From a checkpoint of a small transformer trained on Wikipedia: MLP 256 SwiGLU.
Each number is 50 + 12 x the weight over the matrix's rms, rounded and kept within 0 to 99. Layers, rows and columns count from 0.

# layer 8 attention output (transposed), 96x96, rms 0.156, rows 42-63, columns 0-95
45 43 41 56 52 20 39 60 49 35 37 53 32 43 69 65 73 54 69 50 58 51 48 54 40 85 50 51 52 36 65 51 44 47 38 68 50 47 56 51 50 38 67 76 65 48 37 60 35 44 51 50 41 45 43 58 36 67 43 22 62 48 34 77 60 54 51 31 44 60 35 49 42 60 50 55 56 60 40 67 41 31 58 62 53 46 34 49 36 43 56 48 29 49 46 50
73 60 55 43 31 30 32 27 54 54 49 73 61 56 56 58 48 55 52 27 56 36 44 53 42 55 44 62 44 62 68 30 58 59 68 59 57 68 71 60 57 44 46 55 44 52 50 35 43 13 12 47 66 52 53 38 62 67 37 71 47 29 67 64 30 77 31 63 70 64 40 32 47 55 56 36 66 52 47 38 72 38 57 57 56 55 22 33 50 47 30 39 37 83 45 40
37 64 53 59 43 46 39 60 38 34 47 45 42 29 38 76 52 56 79 39 62 57 59 40 31 62 52 32 53 47 52 32 46 49 29 68 37 35 54 50 56 31 59 72 73 41 31 39 51 53 46 55 47 44 44 45 67 71 53 39 60 56 50 63 54 50 51 41 38 63 47 60 67 53 42 55 69 46 60 64 40 47 68 55 68 42 51 57 49 41 58 61 29 50 76 48
68 30 45 42 67 86 59 54 40 52 53 36 49 45 49 42 40 37 39 62 52 56 34 52 67 31 31 57 53 58 42 38 71 56 48 65 36 56 45 41 50 46 30 47 46 61 54 42 53 63 56 54 59 64 41 43 61 47 53 45 66 40 54 56 48 32 42 48 29 31 42 45 52 66 68 65 56 60 38 32 49 61 32 36 35 57 52 66 61 69 46 57 68 26 62 58
49 35 46 50 63 24 53 46 69 53 47 62 50 57 55 29 68 55 42 61 57 44 36 74 40 67 55 55 52 53 68 64 50 41 64 49 60 70 33 40 49 36 49 43 44 49 69 69 40 42 50 46 59 57 60 71 23 61 39 36 53 35 32 63 51 65 52 57 62 38 42 45 32 49 56 44 51 53 26 53 54 35 50 51 35 43 44 48 54 50 47 44 37 58 23 38
52 49 31 32 68 56 47 61 42 60 40 30 67 41 53 42 50 37 43 54 50 46 63 50 70 22 36 59 54 51 60 32 62 43 59 50 64 50 55 53 38 53 44 59 35 43 43 50 47 62 46 52 59 52 42 50 58 15 66 60 55 55 33 45 63 47 47 68 25 43 29 60 46 65 59 48 57 43 46 20 60 56 42 45 31 50 48 52 53 64 49 53 70 44 54 70
47 55 72 46 36 97 59 51 51 51 48 45 64 48 39 47 27 46 36 51 24 40 37 56 64 51 38 26 41 45 43 44 42 61 47 41 40 49 53 69 50 73 49 46 45 59 49 43 62 40 52 40 48 33 66 38 60 54 59 52 38 41 67 46 47 46 34 49 45 41 66 41 70 46 51 31 47 46 48 55 55 47 48 34 79 51 70 44 76 58 49 67 63 53 60 46
40 58 47 74 47 49 32 47 55 49 80 61 42 36 41 51 42 38 48 42 66 49 69 50 32 60 69 32 61 41 69 47 42 47 55 40 50 41 56 54 60 54 48 42 51 58 42 47 66 47 43 64 47 41 54 38 72 48 68 62 36 45 61 43 46 57 72 40 34 52 36 47 45 21 36 52 60 43 45 72 42 43 57 38 56 43 52 42 51 30 42 39 48 46 51 36
29 65 69 66 46 54 51 53 36 40 73 48 49 47 25 52 24 41 60 40 59 48 58 51 60 36 54 37 51 48 47 40 47 64 44 47 44 41 60 68 53 51 57 47 61 60 53 48 64 68 50 53 46 43 41 33 72 52 65 60 50 54 70 32 47 37 62 66 42 57 56 56 73 47 49 65 54 26 70 56 36 75 54 55 65 40 48 60 47 39 37 52 61 47 81 54
43 58 60 52 38 31 38 58 25 38 63 44 40 46 48 82 57 52 79 50 42 43 58 57 41 76 50 41 63 37 52 42 47 52 29 66 56 35 71 71 60 50 60 61 79 40 29 31 56 59 54 54 34 57 52 54 73 55 65 47 53 53 53 72 49 36 35 45 39 77 62 60 51 53 51 45 56 49 60 63 33 58 71 46 67 58 55 62 53 46 51 57 53 47 74 56
58 45 71 45 48 69 51 59 62 56 10 39 48 64 46 55 49 54 47 58 25 69 51 41 52 62 36 54 51 45 55 61 41 44 44 58 48 43 27 60 42 64 53 69 47 30 48 53 45 47 70 44 34 46 48 61 43 36 57 42 67 53 27 55 69 44 43 71 50 33 57 58 42 52 65 52 46 53 33 59 43 38 44 33 54 49 60 48 55 68 42 68 44 35 44 41
40 38 27 33 60 33 62 69 38 51 12 36 42 55 76 33 57 46 58 54 49 42 38 66 51 52 47 59 41 49 49 68 39 58 41 56 52 56 39 39 47 37 61 54 44 32 53 78 41 56 58 43 55 51 60 66 20 58 34 37 55 58 20 60 61 60 34 37 61 40 40 44 30 72 42 46 41 56 37 42 44 51 62 63 35 52 56 47 52 66 77 62 48 51 32 56
52 32 49 68 63 67 35 26 70 55 32 52 46 73 42 41 48 46 37 56 62 63 61 44 32 74 52 69 54 34 66 44 36 51 51 30 35 60 30 48 38 39 52 21 67 48 70 46 61 49 48 57 48 43 51 33 50 51 50 59 57 55 49 28 50 76 61 65 58 36 43 32 51 30 47 70 58 35 35 64 30 24 45 34 46 62 42 25 36 44 55 55 36 40 55 32
46 52 73 25 45 67 47 46 28 59 53 39 65 59 39 38 39 46 31 62 28 20 53 61 74 34 46 51 40 31 51 45 35 66 50 45 71 53 63 64 43 70 48 48 43 35 33 41 32 66 63 38 53 60 40 69 49 28 47 66 20 50 65 57 43 42 53 53 40 58 72 69 57 57 56 43 49 48 64 49 65 50 34 33 51 71 57 57 52 53 56 49 77 52 64 54
67 41 43 40 66 46 48 55 58 65 42 41 56 56 63 45 63 57 33 52 51 72 48 30 50 43 39 80 48 58 47 49 76 43 62 47 55 63 46 27 38 58 46 49 46 55 63 51 41 46 41 61 52 61 45 57 47 42 59 74 72 48 37 44 67 50 30 59 55 38 28 25 36 60 68 52 33 50 40 10 60 43 31 54 32 49 32 40 38 69 33 37 56 58 41 53
44 64 42 60 79 34 44 36 75 69 57 68 45 74 53 52 70 80 62 46 74 65 62 42 56 36 54 79 60 76 44 61 43 61 57 40 59 77 38 20 58 34 35 19 59 26 58 49 39 61 40 45 58 66 53 52 25 50 36 51 72 56 48 53 25 71 51 75 58 64 69 61 57 33 37 54 33 21 69 49 56 54 50 62 37 47 54 32 06 35 54 23 33 35 53 35
37 46 54 47 34 51 63 46 14 50 35 34 43 32 42 38 15 23 57 43 55 26 40 65 38 52 62 20 45 40 57 49 41 60 42 45 21 49 56 56 54 67 74 50 32 44 42 43 48 37 69 45 45 26 77 49 65 64 56 82 08 60 46 48 52 46 56 21 59 43 54 48 39 61 27 46 51 46 46 64 45 66 72 50 55 56 68 38 88 72 68 82 59 57 34 41
61 43 49 45 46 56 53 56 60 42 27 43 45 61 62 44 69 66 59 63 18 62 38 44 43 68 51 63 51 43 49 68 41 39 33 55 60 34 40 60 48 50 62 46 47 33 46 54 44 56 65 42 39 50 70 65 26 42 43 44 52 46 25 58 60 42 42 43 50 57 64 57 40 44 43 40 33 54 41 59 44 42 56 36 48 59 64 57 56 62 71 64 43 43 33 52
41 44 32 42 60 42 43 72 36 41 27 40 29 39 70 52 64 49 63 44 50 57 57 47 42 46 48 61 46 41 49 48 69 39 42 64 56 24 56 47 39 42 49 76 50 40 43 53 54 58 47 57 49 39 39 66 52 45 51 54 64 71 21 56 54 26 49 36 49 55 28 54 53 69 42 58 43 51 62 36 38 63 53 45 42 44 54 49 44 74 58 70 60 35 49 56
57 54 80 51 49 71 39 32 38 55 78 60 64 43 11 49 38 57 37 50 30 39 49 52 72 28 66 35 45 56 50 43 47 54 58 28 57 43 53 64 48 74 37 38 49 47 50 35 46 66 53 49 31 49 55 46 59 38 61 70 23 56 67 49 46 36 57 73 45 60 72 63 74 38 57 51 49 33 61 49 57 49 41 47 55 44 67 56 54 37 45 38 71 53 65 55
34 55 55 60 34 73 37 56 45 69 71 43 63 36 38 45 26 26 33 60 49 42 62 39 42 45 57 36 58 40 59 41 56 51 71 45 54 41 65 56 56 62 47 33 38 61 52 40 76 42 48 55 60 43 42 38 75 27 68 61 27 58 71 28 47 46 66 56 30 51 35 49 47 38 59 52 63 53 51 47 61 55 41 36 52 50 50 58 71 39 42 39 69 56 61 54
66 62 39 40 43 18 57 57 31 35 66 44 32 48 66 66 50 42 58 49 51 45 55 53 43 59 68 53 63 54 42 43 60 56 26 84 48 48 66 53 53 29 52 63 57 67 38 45 44 40 37 44 63 63 42 46 67 60 44 18 64 34 55 53 43 44 37 41 31 74 55 49 50 73 73 31 68 62 60 62 35 71 53 67 58 46 37 62 56 42 48 35 45 45 62 65
# layer 8 attention value, 96x96, rms 0.175, rows 43-63, columns 0-95
47 57 70 55 66 29 51 52 23 45 54 51 37 61 53 88 50 62 77 57 50 58 55 42 55 58 25 61 70 31 67 58 25 45 66 42 46 48 58 45 47 50 63 67 61 60 52 46 53 40 47 51 53 44 35 42 50 47 44 42 43 56 39 51 58 41 62 41 45 13 63 47 43 47 68 53 52 62 75 50 35 47 64 57 58 68 56 41 47 48 68 36 42 66 60 71
51 39 56 69 60 40 57 42 48 38 44 56 54 46 63 32 52 56 40 63 40 38 58 45 35 70 54 41 75 66 60 45 48 56 37 47 53 44 52 60 48 43 54 62 66 53 56 28 72 44 50 55 40 61 49 61 61 52 39 52 52 17 40 50 69 47 38 53 69 49 58 54 59 41 48 37 32 51 43 63 49 28 43 30 43 64 49 55 55 51 50 54 57 65 40 45
48 47 43 33 28 70 50 49 68 58 57 43 66 22 40 60 58 43 48 69 55 44 60 45 28 49 66 52 72 62 36 40 42 63 60 38 54 66 37 59 69 64 53 42 45 46 61 27 65 49 49 38 57 47 43 56 36 41 41 58 43 45 34 59 68 52 64 45 46 50 55 40 52 35 52 61 46 27 59 57 46 48 51 65 50 55 51 44 66 51 46 67 39 26 44 58
50 49 50 44 39 60 42 54 53 58 36 41 39 54 38 69 36 55 53 32 69 54 24 56 49 44 28 56 39 26 26 46 53 49 65 48 55 61 58 52 38 55 51 57 44 54 39 54 43 58 59 51 58 33 46 49 49 49 74 41 49 85 38 59 48 61 60 44 37 42 47 55 50 57 45 49 51 54 58 35 33 65 61 63 56 42 36 53 51 48 64 60 48 58 52 72
51 55 30 55 35 59 48 57 68 63 59 59 50 61 59 62 50 55 45 66 47 54 57 35 26 54 63 41 63 63 43 38 30 46 64 34 72 50 53 45 62 59 45 50 53 44 42 63 49 28 46 28 52 51 32 53 43 40 38 49 40 49 46 59 46 55 58 38 53 53 53 34 37 44 52 67 53 37 62 65 46 59 52 61 64 59 50 44 51 45 33 50 48 37 45 61
35 52 35 47 60 36 36 62 57 45 71 26 45 29 32 28 69 53 47 55 30 50 57 56 59 35 44 48 43 57 63 44 45 47 45 54 29 45 47 67 58 36 45 60 56 40 50 46 57 60 63 30 39 58 48 54 60 51 36 51 51 47 69 49 51 53 63 36 50 53 82 58 43 40 45 68 47 50 43 65 59 39 39 39 58 67 62 56 55 65 45 48 60 46 63 40
57 53 35 56 54 32 55 37 58 61 36 38 70 67 57 43 54 47 69 37 41 46 55 44 40 55 41 69 56 75 66 54 56 51 63 52 54 47 43 52 35 50 61 56 58 37 53 64 48 31 55 64 38 49 62 43 52 51 40 55 53 56 32 69 49 65 37 53 71 54 37 49 54 54 55 50 43 39 40 52 52 47 51 60 54 64 48 41 42 54 48 46 50 56 42 43
42 57 43 63 76 28 54 51 69 52 52 63 54 53 65 16 60 41 45 59 45 37 77 53 55 54 57 39 48 66 60 43 48 43 38 42 57 41 43 43 50 52 45 36 51 48 56 43 55 53 41 57 39 63 53 53 52 59 29 60 57 34 44 45 51 47 39 52 80 69 40 42 43 52 54 42 44 57 37 71 55 40 57 29 46 55 67 40 61 50 48 50 46 41 40 60
54 51 66 69 63 43 66 47 46 37 73 62 57 54 64 41 42 41 36 75 54 48 61 48 54 70 49 41 57 45 68 29 58 68 35 46 66 51 51 61 55 48 65 46 64 52 58 40 72 49 40 64 36 58 55 40 57 32 32 65 47 27 56 55 66 40 46 56 52 46 61 62 58 49 62 31 27 59 49 68 52 33 39 20 44 49 50 35 37 60 48 58 59 64 44 34
51 49 54 36 24 60 48 35 54 48 55 39 55 41 43 50 38 55 39 48 37 41 61 43 52 36 61 48 54 45 41 69 51 69 24 61 28 46 55 57 39 42 50 54 40 51 47 62 48 59 68 32 60 28 62 62 53 61 58 45 40 47 80 41 38 74 45 42 38 47 64 46 55 39 34 50 32 53 49 53 57 38 40 45 49 35 34 54 50 49 58 55 68 51 60 52
54 32 54 53 42 68 53 62 58 39 57 55 46 40 38 60 44 50 36 39 71 50 35 54 54 39 49 34 41 34 30 49 56 45 66 64 46 56 55 52 55 40 41 42 44 50 46 74 63 48 30 53 50 51 74 43 38 41 65 70 54 93 60 45 55 56 78 52 21 38 47 54 39 54 48 65 69 79 63 26 47 52 56 68 43 16 28 69 35 50 43 51 53 44 54 41
56 54 69 21 36 49 49 36 63 56 32 37 63 47 59 43 42 56 76 25 40 39 56 53 62 40 33 66 47 46 54 89 60 60 48 58 43 59 59 59 48 48 49 60 38 36 58 65 29 47 66 53 48 38 71 62 41 69 29 47 60 48 45 56 44 64 33 48 45 55 58 54 46 43 51 45 51 39 44 23 40 47 56 65 41 35 52 51 45 46 41 47 58 52 57 52
41 52 45 42 45 40 49 71 47 59 65 37 40 51 34 64 59 52 44 60 40 65 72 52 57 28 57 37 53 45 67 29 66 36 65 57 68 51 46 59 69 49 54 50 39 63 54 48 51 60 51 46 59 56 36 41 50 26 34 73 45 55 86 40 46 46 61 49 55 65 62 66 43 68 49 56 55 70 48 73 61 72 51 12 52 44 45 42 50 63 21 53 60 59 58 35
49 51 62 41 42 56 41 38 45 60 51 73 53 73 67 69 46 59 75 56 55 45 55 44 48 46 55 60 52 49 33 67 36 58 52 35 58 61 43 48 45 60 53 42 48 50 54 46 26 34 46 42 65 37 40 52 39 37 42 34 37 44 45 53 37 57 59 39 41 37 57 27 56 45 41 77 47 44 54 30 25 54 51 68 52 73 40 43 47 30 47 60 29 25 56 65
55 39 64 55 55 65 45 42 51 39 30 80 56 92 69 66 41 70 49 44 79 42 76 60 47 58 26 35 34 43 44 54 49 47 47 59 49 45 60 29 26 41 35 75 58 42 66 53 23 54 38 56 66 42 33 63 62 54 77 44 69 39 32 40 40 36 37 50 48 46 30 61 57 96 58 58 51 50 44 43 55 69 45 52 54 55 50 45 43 23 61 70 35 53 57 80
50 55 43 47 46 30 52 74 49 52 69 25 56 27 35 41 60 44 51 38 45 63 32 47 58 40 68 59 45 72 68 69 70 40 62 39 35 53 56 62 62 45 61 48 55 46 37 50 66 60 52 56 40 56 62 49 41 62 26 58 57 79 40 47 52 75 53 49 57 73 43 39 44 48 49 60 67 53 41 58 58 24 42 51 30 30 48 65 57 54 35 47 61 48 60 16
56 44 51 62 39 61 58 45 44 48 68 43 48 58 39 53 27 45 44 52 54 54 30 59 55 47 51 45 37 37 43 54 64 54 41 60 40 48 61 56 36 40 50 53 49 48 53 48 48 61 55 43 49 43 75 57 54 40 66 49 45 60 80 44 49 58 54 60 37 62 59 53 56 47 46 49 60 57 42 57 59 46 49 50 37 36 31 59 34 51 52 50 67 51 66 27
57 45 62 70 40 65 46 41 45 54 62 60 61 54 60 47 41 53 42 57 49 55 43 39 27 63 76 41 63 54 33 59 55 52 57 38 54 57 37 46 57 49 49 43 57 50 36 70 77 27 27 56 52 66 60 47 44 40 36 53 45 42 39 55 50 67 53 64 51 45 43 36 53 25 61 50 60 59 38 47 61 36 54 46 34 44 44 59 40 52 55 36 52 51 44 44
44 57 49 54 65 43 47 58 52 60 61 62 34 55 48 44 61 57 55 55 52 60 69 48 73 45 58 39 44 60 66 38 64 49 46 40 63 51 51 37 52 39 55 37 50 58 48 35 28 64 47 38 36 46 41 61 60 47 42 58 63 41 58 55 52 31 52 50 67 72 55 60 59 64 42 54 40 45 35 72 59 53 49 38 64 61 74 45 62 55 48 60 53 54 49 42
52 60 23 37 57 35 48 51 58 62 48 36 44 47 49 35 68 41 50 50 35 55 62 35 39 53 50 61 53 65 67 40 40 37 62 43 62 46 48 51 52 72 67 43 45 30 48 61 53 35 54 32 49 56 16 54 43 38 13 51 46 51 39 55 41 71 48 47 67 49 44 43 37 56 51 57 45 30 52 61 34 53 40 55 60 66 51 37 49 62 30 46 54 40 34 51
65 48 57 53 56 34 54 52 48 36 59 55 44 50 65 53 45 39 39 64 54 45 46 55 38 64 51 51 75 39 48 25 26 56 49 48 59 45 36 43 56 56 55 61 48 53 61 42 70 43 47 59 48 86 49 31 54 47 51 52 47 43 56 41 70 37 66 51 49 39 29 70 65 57 49 38 37 70 58 53 43 53 46 34 58 49 46 39 51 52 50 53 36 63 35 54
# layer 8 attention query, 96x96, rms 0.191, rows 64-78, columns 0-95
55 55 58 31 51 75 44 46 37 55 56 56 66 72 65 29 42 39 48 63 54 51 43 58 70 46 45 52 37 33 59 57 48 48 30 58 38 29 58 50 47 55 28 47 53 52 49 45 64 78 68 30 64 52 57 57 69 12 68 33 52 39 69 55 58 47 61 34 45 37 69 54 31 45 36 42 40 59 54 60 70 55 48 53 28 71 71 39 57 37 71 74 63 54 50 50
69 41 54 50 39 58 42 65 48 65 55 41 47 36 52 61 41 57 54 53 53 40 30 38 36 47 51 34 47 72 48 29 40 33 56 43 48 72 48 60 53 69 56 55 54 81 31 39 59 66 51 58 46 43 42 51 35 50 42 59 37 66 39 53 58 46 60 62 47 59 41 39 37 47 70 50 65 56 60 50 58 53 52 31 25 44 29 55 53 51 59 53 63 39 68 47
48 54 56 42 41 27 47 43 56 54 42 48 40 45 41 40 40 48 38 48 60 73 59 49 46 52 52 36 46 43 53 50 60 73 41 47 37 56 81 38 54 64 58 62 49 45 65 49 56 58 57 45 64 56 59 34 70 56 53 30 62 61 61 43 35 44 54 38 62 58 53 62 41 54 55 50 40 50 33 65 64 45 40 48 79 41 51 42 55 55 40 35 50 41 61 39
54 63 40 48 66 74 58 55 53 41 55 54 53 46 69 36 48 46 65 54 58 37 56 45 52 50 44 48 40 49 43 66 31 40 30 55 66 37 41 60 40 40 48 56 52 50 47 54 45 58 50 44 29 39 45 69 36 60 56 63 49 43 38 57 46 52 40 53 41 41 52 41 51 54 37 57 44 34 47 44 51 40 57 59 50 59 54 59 45 47 69 57 62 51 42 35
60 51 57 37 27 32 66 34 39 70 42 45 58 64 37 63 55 40 58 77 19 72 50 59 40 56 52 55 57 68 63 54 62 54 46 55 57 56 61 44 60 52 60 57 56 67 53 40 70 47 25 61 60 46 48 48 50 58 69 32 52 69 52 61 54 59 28 59 42 66 55 58 38 38 43 58 68 67 68 86 44 48 60 47 57 37 60 29 41 59 39 52 50 45 66 52
53 46 68 63 39 41 52 43 43 54 38 52 59 62 46 49 56 68 67 53 42 58 50 66 55 61 36 42 30 62 55 65 55 64 29 47 68 56 55 50 67 51 62 50 51 68 45 73 64 62 22 51 60 28 48 70 16 52 41 49 50 56 52 75 47 66 31 48 29 61 52 63 36 49 33 48 48 71 44 61 28 65 64 49 38 39 53 35 43 37 55 60 52 51 49 40
32 39 40 57 63 51 55 50 54 29 84 54 29 27 41 44 63 52 64 43 81 35 59 53 29 38 54 52 77 54 41 44 44 36 61 60 43 43 31 50 55 64 45 53 50 34 48 75 50 58 54 64 32 55 71 54 33 62 39 56 65 61 37 44 51 45 60 47 34 38 33 31 63 61 70 72 50 51 44 16 56 36 36 52 51 43 42 85 38 65 44 60 53 59 54 47
58 66 46 46 27 53 42 74 56 72 53 41 33 32 56 52 41 64 35 43 58 40 34 55 52 28 55 30 48 44 47 47 37 39 72 51 60 49 45 61 68 56 51 30 29 33 53 31 50 50 67 45 54 52 17 64 36 62 45 51 48 34 67 32 50 33 67 51 66 49 45 53 48 40 66 51 42 47 68 40 74 38 51 38 57 29 54 68 62 44 35 27 40 42 77 33
52 42 53 61 50 36 55 51 48 49 50 57 49 41 55 73 60 62 73 60 24 64 33 37 66 42 64 20 73 73 55 43 53 47 36 41 52 62 58 46 60 70 50 44 62 74 34 28 61 37 44 54 51 44 53 50 53 46 42 68 45 60 51 49 43 36 62 67 58 75 45 52 52 52 81 59 63 56 46 69 68 37 46 37 48 64 43 44 44 57 31 21 46 60 68 52
63 66 52 40 31 53 61 55 38 72 72 56 64 42 26 48 47 33 37 67 69 36 48 44 55 55 60 29 42 55 80 12 49 48 44 38 42 51 41 39 51 57 34 61 44 59 36 63 57 58 70 46 35 60 42 63 47 62 43 42 64 37 42 41 77 47 51 24 61 40 55 44 48 64 22 45 53 44 51 42 45 61 66 51 42 51 44 33 50 43 83 81 51 31 48 62
61 45 36 67 75 48 44 55 33 33 35 51 53 35 64 37 56 65 56 38 45 51 34 50 51 40 43 41 47 45 46 43 38 36 35 30 65 44 47 64 54 41 54 39 50 51 30 61 40 63 48 39 55 43 55 65 35 34 53 49 52 57 51 54 74 57 50 58 57 63 50 56 53 61 39 49 59 39 45 52 39 44 39 50 48 65 51 58 62 43 60 57 46 56 57 64
35 62 58 56 37 40 44 39 64 61 55 40 44 62 37 69 44 35 71 57 50 60 52 61 52 62 69 42 49 61 63 64 55 65 42 65 45 44 52 41 41 45 45 51 65 59 56 30 67 44 53 56 48 53 46 44 65 57 67 49 52 44 52 37 45 49 41 57 58 43 58 50 49 36 42 49 41 47 65 77 50 60 65 55 59 37 49 38 49 50 46 42 60 49 49 50
53 46 51 40 55 39 41 40 36 55 59 49 44 40 68 48 66 50 48 44 42 51 34 50 35 37 49 49 74 47 45 32 70 45 74 44 43 72 48 40 49 61 40 37 37 35 45 45 78 47 49 34 62 64 35 38 54 42 55 44 40 57 41 35 45 48 62 49 51 50 42 39 44 42 71 41 61 55 58 45 66 42 37 35 57 45 43 65 61 68 27 45 36 50 73 53
61 32 34 60 59 40 19 43 36 10 44 52 51 42 64 43 81 55 79 39 52 37 44 44 41 43 43 47 55 34 24 40 60 37 58 39 49 44 43 50 46 40 50 43 49 51 49 56 42 50 34 51 40 51 61 60 34 45 39 64 58 67 47 60 43 56 58 48 47 46 35 27 58 68 48 47 51 28 41 33 49 41 36 50 60 68 33 60 43 40 48 57 34 69 38 53
62 52 49 47 45 50 70 52 76 55 26 41 53 52 59 56 47 48 45 33 20 56 41 63 46 46 25 29 38 52 71 48 42 51 47 74 53 77 65 39 45 34 42 51 54 62 62 58 43 68 37 65 40 37 38 57 21 59 37 53 51 58 45 50 51 69 58 42 34 59 58 61 39 63 68 47 63 52 51 62 47 59 37 66 31 45 55 32 43 44 53 37 58 33 36 32
# layer 8 attention key, 96x96, rms 0.191, rows 64-78, columns 0-95
38 80 54 38 39 60 65 53 44 58 62 48 65 81 58 49 57 41 52 54 63 75 56 62 66 49 62 52 41 51 66 50 45 56 14 58 48 45 69 41 35 44 57 76 62 55 47 62 63 77 52 30 42 45 68 58 38 50 44 28 58 42 41 60 47 68 34 39 40 32 67 56 53 65 30 64 35 76 38 59 40 31 41 60 42 45 41 36 46 44 60 68 63 40 56 78
53 48 62 51 54 52 55 54 49 64 69 34 42 47 45 56 61 51 65 47 50 56 44 43 39 52 38 47 66 57 48 36 42 49 41 32 47 65 53 54 54 49 51 56 71 37 41 53 64 49 41 54 48 47 55 52 39 62 38 63 58 42 52 65 59 50 43 72 46 64 52 47 71 45 66 29 42 36 56 59 58 45 42 43 36 41 42 68 54 50 37 37 49 57 46 50
33 49 50 37 63 25 35 50 48 63 49 50 49 62 43 40 51 46 53 44 42 56 65 66 49 46 42 47 59 32 54 58 61 60 51 50 51 52 67 46 32 35 58 33 68 46 60 41 48 44 23 42 57 44 36 60 64 68 36 34 62 48 59 55 51 48 41 42 48 55 46 54 55 53 48 55 45 44 48 59 42 50 54 54 56 46 39 56 57 43 43 52 43 42 47 33
49 52 58 25 32 74 30 50 46 60 44 46 71 62 56 36 49 60 43 96 48 53 35 43 60 77 53 64 30 52 62 29 31 66 32 48 72 39 60 47 35 64 45 51 55 64 32 57 32 67 59 40 46 55 34 67 39 35 69 43 51 48 38 41 41 58 43 38 42 62 55 60 57 49 42 37 48 61 49 75 57 28 35 45 48 60 53 45 43 41 52 62 55 31 65 62
40 42 50 46 50 18 60 29 48 59 48 70 47 45 46 56 65 58 58 24 43 56 65 67 49 35 53 57 63 53 43 69 60 41 69 32 35 44 48 45 48 41 70 56 49 57 62 67 54 37 25 52 59 62 57 34 64 63 47 52 58 75 45 45 67 57 37 60 56 49 38 47 49 45 61 69 48 36 58 43 42 69 60 55 51 30 38 48 40 48 45 37 48 72 64 38
54 50 38 54 51 33 40 56 45 55 42 45 38 43 54 51 65 62 63 44 51 53 40 56 44 42 35 47 49 62 50 48 56 35 63 44 46 52 62 46 56 42 56 45 43 63 30 63 63 53 48 56 63 48 36 43 50 41 52 54 48 65 39 55 61 46 59 51 35 43 39 33 47 70 57 59 54 53 51 41 56 56 53 40 45 50 46 54 53 62 59 38 49 60 51 54
57 57 43 44 65 49 31 44 44 37 67 54 54 62 45 49 41 62 46 62 69 52 27 53 72 63 56 46 42 50 63 38 41 60 34 53 57 40 65 46 35 58 69 42 52 67 43 33 38 66 47 49 43 54 43 61 49 38 63 56 47 48 43 29 62 39 46 62 44 52 64 55 47 70 29 42 52 57 46 67 51 30 39 46 44 80 70 51 47 47 82 68 45 54 59 69
57 62 66 61 28 63 50 59 35 45 48 42 56 52 61 31 26 47 36 89 45 50 52 42 51 59 44 50 38 34 54 53 33 64 43 58 69 50 65 60 51 39 61 59 43 40 46 62 41 53 46 56 45 42 45 60 34 44 47 49 52 21 75 56 55 39 42 46 55 63 65 63 40 48 38 29 58 69 48 55 62 32 48 39 60 41 54 54 61 52 65 64 72 62 31 25
59 56 46 50 61 11 40 63 43 42 64 87 31 24 51 57 58 54 65 48 65 43 58 39 35 41 40 35 65 33 60 26 40 62 48 42 55 52 51 57 74 58 71 44 72 42 77 54 55 58 35 68 37 56 59 44 40 82 37 55 60 39 52 63 68 44 38 36 47 43 32 38 66 68 61 60 31 51 58 51 26 38 58 55 50 50 43 67 69 43 50 46 45 54 47 39
45 65 40 44 55 54 57 51 55 55 63 45 54 58 46 45 35 40 44 56 47 57 42 61 66 56 63 50 60 69 63 54 38 40 36 64 32 55 41 42 61 42 47 54 56 54 49 52 56 53 68 47 41 54 62 56 62 47 36 56 44 60 48 47 55 58 63 60 51 47 54 41 37 43 42 35 46 44 51 59 41 48 32 37 51 56 60 43 46 54 54 63 55 54 58 57
60 46 42 64 57 57 61 50 40 37 56 28 52 36 59 43 53 43 66 34 56 41 42 49 53 45 57 47 50 40 52 48 55 48 41 49 53 56 53 69 63 47 53 52 59 60 34 60 61 54 53 68 34 42 66 47 24 48 53 49 39 46 58 43 59 49 62 70 39 51 58 54 53 52 54 49 60 49 49 48 57 40 63 57 48 55 49 56 39 56 66 51 55 49 62 52
35 39 45 32 40 37 53 32 60 63 49 56 40 82 54 51 57 54 58 56 45 69 70 52 61 52 38 65 72 45 55 61 55 59 40 53 60 49 66 32 12 46 57 47 52 36 81 48 36 49 46 48 64 49 58 52 64 55 73 18 61 63 42 57 55 66 24 62 59 66 44 53 50 40 54 46 47 40 46 67 36 52 47 45 48 35 34 42 45 39 42 38 37 46 66 50
61 63 45 59 69 45 61 50 46 43 53 41 50 33 53 45 59 42 53 51 56 43 43 48 44 55 54 32 43 40 49 35 51 40 70 55 41 55 43 53 61 41 56 58 61 51 52 50 56 58 46 59 41 48 83 52 44 48 46 62 50 43 55 55 55 41 56 49 47 42 44 52 48 25 59 43 45 55 53 47 60 42 41 51 34 52 43 41 29 61 48 50 45 66 52 32
57 35 38 59 71 56 44 66 38 36 52 37 42 20 55 63 78 61 59 47 46 48 26 52 45 50 47 38 40 37 51 33 34 33 55 23 50 40 29 50 45 51 42 35 46 65 23 48 51 75 48 61 41 53 43 54 22 41 51 64 45 47 33 36 33 42 52 50 38 47 49 37 49 59 49 59 57 24 44 45 55 50 39 67 32 72 48 68 52 52 47 52 41 37 69 55
57 64 41 56 40 55 65 47 64 58 61 45 42 37 50 40 50 35 38 50 47 33 69 55 64 38 45 29 52 67 50 62 80 67 65 69 34 57 67 33 43 26 56 60 41 49 74 78 48 19 43 64 56 36 53 50 43 65 46 46 43 59 52 67 28 64 48 38 45 59 58 78 49 46 62 70 55 54 60 35 40 50 76 65 58 32 33 52 46 58 66 36 70 52 25 32